config.yaml
n_kv_head: 3
head_dim: 32
qk_norm: false
tie_embeddings: true
init_std_up: 0.0648
init_std_down: 0.0324
lr_mult_qkv: 0.7
decay_shape: "linear"
Each number is 500 + 25 x the weight over its row's rms, rounded and kept within 0 to 999. Layers, rows and columns count from 0. Numbers have three digits each. The size before them is the row's rms in percent of the matrix's.

# layer 2 attention query, 96x96, rms 0.131, rows 81-95, columns 0-95
104:526545503492470526531481502514520509466458542515528484498516512484511480510470501466542504493545514505465510497534503532521517500457457521517484509496547484493474498495457507455517516519480480480479409488536477497509474514502471484496493477519496491478504457533491492523494536453483510506
116:554535491478515515545519479497508487502471483496483524498508501480521487562473533497542465536527461462506500507502476507470515530469508504476530493475488502475527497478500428508516542504506510462544523490522512478509474505515434520541522500501470506533491498529481533509517523532501495512
128:516495524462511482528525477454496524488526470530491513472476513503436534531502508464474507528524502511546511439492481515479507486482465511518529481532521475481487520468478494510510492506504512492479499468475429483492513513504481507507488534508562540513507494483504558499551502502521488522
131:515479459510514503441548507510508502483491520528501522519433532509515509469489451475462499504476522503505459510490489469484490468473522480460467478542489509507503488542534510490478535513461477483562495521519497527563538488537515523504497496514469477533477480491494489512502484500495517495
135:502464469501485495455516520490523523463522522487474509488444521527508510466472526524486506502491494490471502525495527446496481521542496486524477497525500512538486506494521478526504513519496547498535461512478552474501524556534524536449520535519499478539462507481502516537464506472503510480
127:480495494486497501475516517518491477471493463499480538534505532512540495448492514526500503482500471510535482460518533479489497529513512521513490488555488472527528547532528489458466474537452441483486484498511490480480529471528500511494482508488547462475513540491524495454503487532505538481
174:485507467488486449519401497504526512505559519475498503489506496534519505502459516500493483469544515512489529529513522480486490488506515486469514476480488523489415490516517488527524481523503495515488472532519482482469513531545510502481521507521489490482453482460499511486496487523534475505
101:450490502496549503508534468466494483489479491479537476505542504479514552523468489454479526518515502503489505516489506520456523508504466511530493481495463548564474521472506454484536521512491536485456507501507529470470472483504502455478479525539461502475488505502509497496514533465499504507
128:462530509459455498509516491497494492523500519501498484537529528507502490494525482477502507509522532503544491478518539521538495490468504499483485483492507490463477543532520461507489539483480523525488506482441473473453522465455515568455504487492548490525543500496521508506506518507468535473
120:564497507489551506519481461470479487521501518477471476483496513477526499519487514527531521473506503463489523477527485483526461448499527515505492488456560520438514509526499479532514522484527493509508509468470481483529463461485468515465519509517487482491484492503529460499534486469501526464
114:515518539498473478463512516482548490492506553512482522548560499491491509443451493460516483519501491523503504513488492485497456490473492473510482508522459508504475455494504502527473541495533461500468461525502473520467512500445474513511491524509504527511470476562522493516496497517485481495
123:510496514486535506479503470489502500447512501446492537489467446508495521476513490519495505510504485526473497505510509480491491504501501462474485527507525510494465497524497489526445506520479483548459530529477469511504556499490540449520520513492526501513517519504462459501441538561489484471
116:493516513497491516493500518519514515521548511485506478510479538483529480480537481521481537545472537494488475501487475494529531506502541495522495492507538509439523512461521469518447489490492443515463466491526536559526475488496482515478487540483475507512507484470472505492484543490514503555
122:488490465494539500482543478521471486489475506482504504500476478526495503459530496461539506488501479558536491515497484485504477536529493480484432514470524430467506501536536449520481507505490511485508470512513491517541518471470482511503474492480505517524495504511471538508483495560536503483
124:469521522513427501495469493440506508517559495486480484511504547529424506507513492474507522518506478505459489491533510499516497514497484510546495512500468508497523509457503449479491436518507518525497481518486473514555500483533467506498501525477542470489488486512495495487511528481493512500
# layer 2 attention key, 96x96, rms 0.13, rows 81-95, columns 0-95
107:492546504493471505488495511472469527545504490466479534508487503518514476478503512516491485510448516472517507424444482460520506523486523475517519537510513486486494502505496504537492501497479559528500502545506476489498479483471475479523509481433517516509516482493520541501501499540515563476
115:471478479519496496467498513486484426538499523513489493476475467506536522510475475487518511497479535570530471472450474499504480535511523501511449487523477505484493519464493490512527514491484471514525501483510486495489531523447480474544491474484513562511513456503528498476528508516503506473
117:478504493487505527465479503517493526512527534498524490461492514534535522507506516536510486475511523458464518544521510546511531471432479473507493491500512531517476487507491515469500467494494493487504486499453465571518520491543478491472498490554488552469511491504519476498530480520489540519
128:508508480471520468580476499487508528500503495533487464488476497515477505508492507528478498470485458495515542494500522464505494520559531481504500476523450506497482492497528501478523477511543478530467531498508528495495466493496528528539500535549490465486459497492553470504486464505536518475
117:508511520498506477502487561512497488528540524551454453543508494482501480478523490500471482460536499499502510504497564468505476519500508476498551506501479497500487486521496516528488519508514464529507518512545506490505490474522498527520540504511483492445449530549517494476467479511548482531
132:504461512501517507486536520474502500471496538544442543469545497535466452484474495497486505516471503462475495506533497468477467521515496453513507492536499505495513494436496454486523513477485498503513530454483482483540512506475491501493471552475471480495485503513500456486469505503479526471
155:510504532481492506479476533463516502556451519441501469472490506453461486504516500493473484513485497528540514524455507515485510483487477501498529439484508506470484501514533541500521511538446517504494496513496523484492490532514465507507497475497472491495446492485507505547511456485492470552
107:501501496498511471520500521509509528512493478469511491500481486493501530503511544487540463457488480513514505519532485515481468498508501478483522513517544525473510534542543499486445424500482480511444509556481496517534509506507503501533486488524474463544504493546514511505528515518455464466
122:535473495492488514476500529545483495486528506463549518490495518473472477488523512493505504566493498494502521518527444479481519482524555504535493475520517489475564498497494470505487473466567480460491507500499488542502524494476468464495491507502490536460495537503493500510454485482506525475
118:531485463500514530472528469524483533509491572535485502468466497445483464489516517487468530524548509539520481507498444511504502483490530506504464472489465496493496517490493526475475502493523489526504478516516508485537468520476500515504515500458495521502516501465443536486491452508494478542
121:536516447562498499498533499476496456508484456483524488516509517511515497511488531489507508496512512479474513506466529479577539564492526524503518474501492454509537478465514485484488502510500523488499504517507498483499534554508488497537492448453522504541510520516502514467503502512464498476
127:485493521536466462541497510534544469482528493485533506439532528498489502498526503515458496474482435493475500478523526477441523492498471502486516484511494476509492481515505477468509483484490490534512515486465498501459473484519559526523483517486493504511514538473453478495473526469532507524
121:505532476473453516529504499509502509504506518525479460477510549476481479514505460495504549495477480478468509507540516498477497555476483530511471484498458497531527487506499557494476500479513552523476498483515456506482507526480505475510538509512527486512476553513502531563523494459512534483
122:541494476479517506475531539543494532458501508442469530537488515521516493480467538504462547532506500523502482474486514442464476526481512474515485504543468496504498469532517490479480479515473479536486502513485498474439513517502509480512508499498531445496502498463475471516467510494506519500
123:521508518475471488476531487474504474493494515474509470486544517492513505481496487491485468512546502507473452481546555499507510505494488513534499541473536487496494517479504503487490494436507552483478505494574427563512472482476509531510521515460509498491466515498495518519498516501512506488
# layer 2 attention value, 96x96, rms 0.151, rows 64-82, columns 0-95
109:490498508487459539545526459498512533495461488514573503511534494477510500484485514557482452496487511514534511514546460492485496502531489520479497477514499519475508466507461492445503510520492485511515503463529474480472501479519522475531439512503496496510540475531465503482474482499483479465
115:557504540502514510488511506490443491510485533528464482566502487489515482515508504505490490449492503543508517460469509480512515507475456520492478509484485529494503489487445485532466534465553481545472502507472505501529507474501498507487486475495514499482519431513497503548478538494507484492
120:492545459512494482470483524495520462523474465453523495502551472498500511494483500484499565512479523515449500480475498502510428489467516488505513515484482534488541514477501492522505504515510493519453502530488466516535509490491475551479503517451537496518461503512478513535503494492482521544
141:484545496494516479482532525511464483493524521533530445511442520459489513459516508485493511511502490466503514488498494490470502486503511540459489508503506520499562502485499502466491476527525504508544467437471502538505467534516478545462460482509457502487519498508467523480507516520490537489
120:520508515511555473499499505468499456470437502499472502514494519499507489465538509488493477466504489487530488472496540533494533518477483485509482534455520489498492545469489475510455488523546474528518474487459469468500442509482509488528503512500539503482554524507521505556507519478515497504
112:538522529506504528533524534544505551496489482516524500507513477507477542478501481465534544558525476501493489513482471494563495489487534483472526528509485488498496513470478488504447457495509458505491516481437456472476503513524526493505472491496510519463491475514514481522503529500520525475
105:482528498487496533518503483488480453495537503559521541482493503506525519517520521519459498494460500457470496532534519503478528483513532563491507537484532501491479478500471501446468484535513507500450482511538515517535476481503535500482502495505476484510501469490536497502503509448515462454
121:468508481494429496492507489505520457507505506516528507494480495446525513518496559520486545472509489505464483540511498495504504515497500495526520475541469525507520480463503552507466536473514500490493518546474525516522456504490465565489518494473508480517481471509500445485535484524482508514
110:467526481438516434523518481493534531468501502422486495532539472520511505513533511499509518483512490501494467461484472526493526469491479507477524506517530484495503552454524505532488502511531500508536493468469498516481489448522522502494506512512484538504497474489494474519519554521503509509
112:472538504470525497490517504490514497469500469494499503479474491505476527546461532529529505504505501515459480457501451510490525522535505534490491489504470463495502464522508521576471491488473488523547522525448522516474492468566498498487481500507484464487497503491534476456507515466512510478
118:508447501491475469566524513510459485537496502467538492495514517471508518535570481513508493465531496480539523502552518475485506480508504494555503518471469515494476520489519517509491478486497494481461498532492482509505558464517511500482515475507536501507490495513468517523460545518466497485
129:454478496526477510510463510523494535523501467507500461519482538540495519470513507498485498551530502498516544467483492518549477476470511499482488511494488472462489481487456523515464463507469512503511492483501481524532448518521477511473516560515469429486517522525482510495480521532484480497
115:497544476490485496505457483549542537554477479518474502508522470504530495514461514491541486519512512490486465485529490501499470509483493525505467495529536517493490502547449499489482470498482520505495488469502463480498504513529547538487450536501531526490502515539507494483455495488499435525
126:555496462530496543496500493483494506518473494513472492477480487486507490492521550538487457530562508446519485484480496498556491488524461517481507499553540459499505473494510480506490492514530504538459502476508544513493452490474498537499458510517534510455496502488518498484504495492527520476
123:482513501478490502520442489501479542484498463513500529491503448534510444505462469471487496475501508541444540491470524505479502497511478499494470466527496489500500495520552530477540505481526552521455473474506500491491513513565533495499484468511494531498539487505529476515518513509471498484
136:503506516513568475497489493508522484514443506547511527491509537505478510512499520501519523503475505496503497513482500538468505502539524516475492502545460514489492481523538489495482506438536538548504467518481511469522489528501458510508512452455543528453521514466459501494484513528496479497
105:526489471500463515507490505527477496521509501473472503477492504445509494494502519494471458552512493485516487453533503521519531511510458503501521493539480468491514521510515444497485542498515479508494497517529513475562524490472537445476517523522461542468500476468501463549488483518511537496
115:499510489495503477497487513458501506532494533477521525476519454488447531532477497504502543495459519473436492527498481435502544510485535517522486533490532513520501538503508522494506506523504478531476492486525527482523471528496459566478535453494462496508502508512516479535501518496481510491
108:490486503507519483532466519504506491509509523477509491469498496509521514536518478481495451493525482455471465504498479487456512517485477512532502474492482480523474482539552502536527466534530504475497438441500499496486521525442545456513524515513499484478535497469542540466497493526508510497
# layer 2 attention output (transposed), 96x96, rms 0.194, rows 64-82, columns 0-95
093:523534515491479454481469521490492522461540585486491472476429531502503494512504480479498506470508496497460480476474505532489514506498469481541482528513471508463492520481514542538490487503528516479509469518483518496493465511512510551486509524504496506517504467472492529523537474478529531524
107:439511491533483477474488470514528496475514494515506498486541501510501516497489487497545492555519512493506484510495450492487462535525546500515520455546492481525496509499534525476500526530462502467496432470531484503433475491515472538527484527517464507508464506512531502486502481507481503507
107:530462526507542494531502463508449509507515510582507548504505498526487506531526487495476435507518471506523485503528515529516535469527507477493522505508516525508471485522490499484527533533517472488526529486478555498502489486487507467455481500553510498476512542490533494471473491499480493495
120:485506515532489480532486481487538545494499517458482553462575476528482490521493484512542472450484529500528472479502524518491474483509497469526469480499525471491424509484491508541518543497471494495494476540552492515508497476498513484526515497502502506509465497514490498502467494523532486520
097:458528507493461516510512467517491491478525463485513497519515460494482520518504534483543559520476517511498509510546475530454463498540490497480506418544511482499491486527511515487503471522473484456493496517562530471535506483514485469491515499499493484534496524518500498487493476488484480457
104:501501488538499499431495460485517479521488512490490483514476473472563495519486443560494484479490519480506468501476544514471485535488519487499510518503500501467475483496516486476528486518524487471524496521563512496537528506509506514518539505495496493511477520476460510481494474504473421519
087:477478515489490498489478533484492511487464495430454509532475533516482502468449501490538495496505461539514474515461502524480477500493501489538535476502514503491486508480519441542469532488496522465536488506472470465475554495551489474501506530503525504489508469502471513506474518497467523522
098:506481528493498509449484528515495528509545495511492564521502481528472460527518477503491460519547525521533532481471501489476493504487512470513518498485539493518521514510502473511503467483446495514502514474465465475473512510528518496517506506501530543455520545497523536497444496521543507544
093:486529527534505533494475484495491481485500480556492491486534505466434464507502496500495492526506500469477502512527518483462442460513525501489484519451456514516473502542479500501494510502542520491510500527508510474545478518468487495508480463462522463505501488493515506448453467525492470458
103:519483497521463522535463449490471485524501517503487499495543473468501449464525489484466478515533489470517550495477487475497476517499488489520542529504496495451521523496526474527497505502521535513476505509520480511494464491491489524503489469473566497473539522531432507512507492545505475517
104:494510458497532514452492525482575478487520493550461510503501465515507488505469494536527451534485514506492502498486482534523466498470508501479476528533522517502521532511470540515484512523492505479508492470528512504489495526521466538529492486537474545490527487482537427516495507492499505526
114:517478516503528496540532479468514486513508523487511571467488443494481462503504520515542491437510482487523523487513465460456521512515501527504488492499474507528521539500529477505528526523524478494491502504493555459493532477500542485554502477476502498522490486514485446504538499489503514506
109:501477540515520473492476508477467476506491526506521490529487513481479506449547506489470498483507513495489525522487501495513521500502504479514532508498498503531477505469528492501482502477521514491522523565495549562479512459483578517508501475496428499499501489499476491476502478482486568457
119:450514519517528491526497536529513510497525464467541516507514502470500509527509430461484480489483506521492533537495476535450506558505509520509500479477477487470520522469495494483476511470455469482519520518492455527468529507517517504492533530496502504523527535495461495462512501523503489549
108:503467574531509489469569502480523492514527526506517486489499560481508530456505550492461513487483536500536443479529500484515466503536506521543497557472487494496504491492495491521469508499483488485496511491483502512517521457467474510501518546528511478520481512468486483507513507482495487482
109:494465527507464504504524484505519524458532470479493490521503498483492496491534470491511435512512502479494474474509489485498512530476440500479546531495522504535538538473491512475465458515464488469481509494542518505563469457536524472486466522492485480516503528507505528532490501459508505523
096:480536536508508490478493494516493514476498494518535465556548523538482502532526526499525509479476485481534512512481509529484517519466553510458478531476497478522499478519496536458491520491450531465498492496474480497487496531495493531532494514476520482538543527520485508471561487467511498541
095:493464523492509499512537506579465513489536466523467509518494490497521483461495510535507469487539529505517467522500548544527431456502508482482526458514466514507486471515475461523500513449526498494496509478512485499484504481486539482503518488510525486444466497497519525489494506506502503526
099:493520468506466502512499512445510530533483482487474491509504503477497512498504553509502511473486501533533530488508497511502514475543515487496472509499482521496567502477448513438497465444489531522516555516525513537513497508535504492464478450497534501568500470493493489505518487505515488477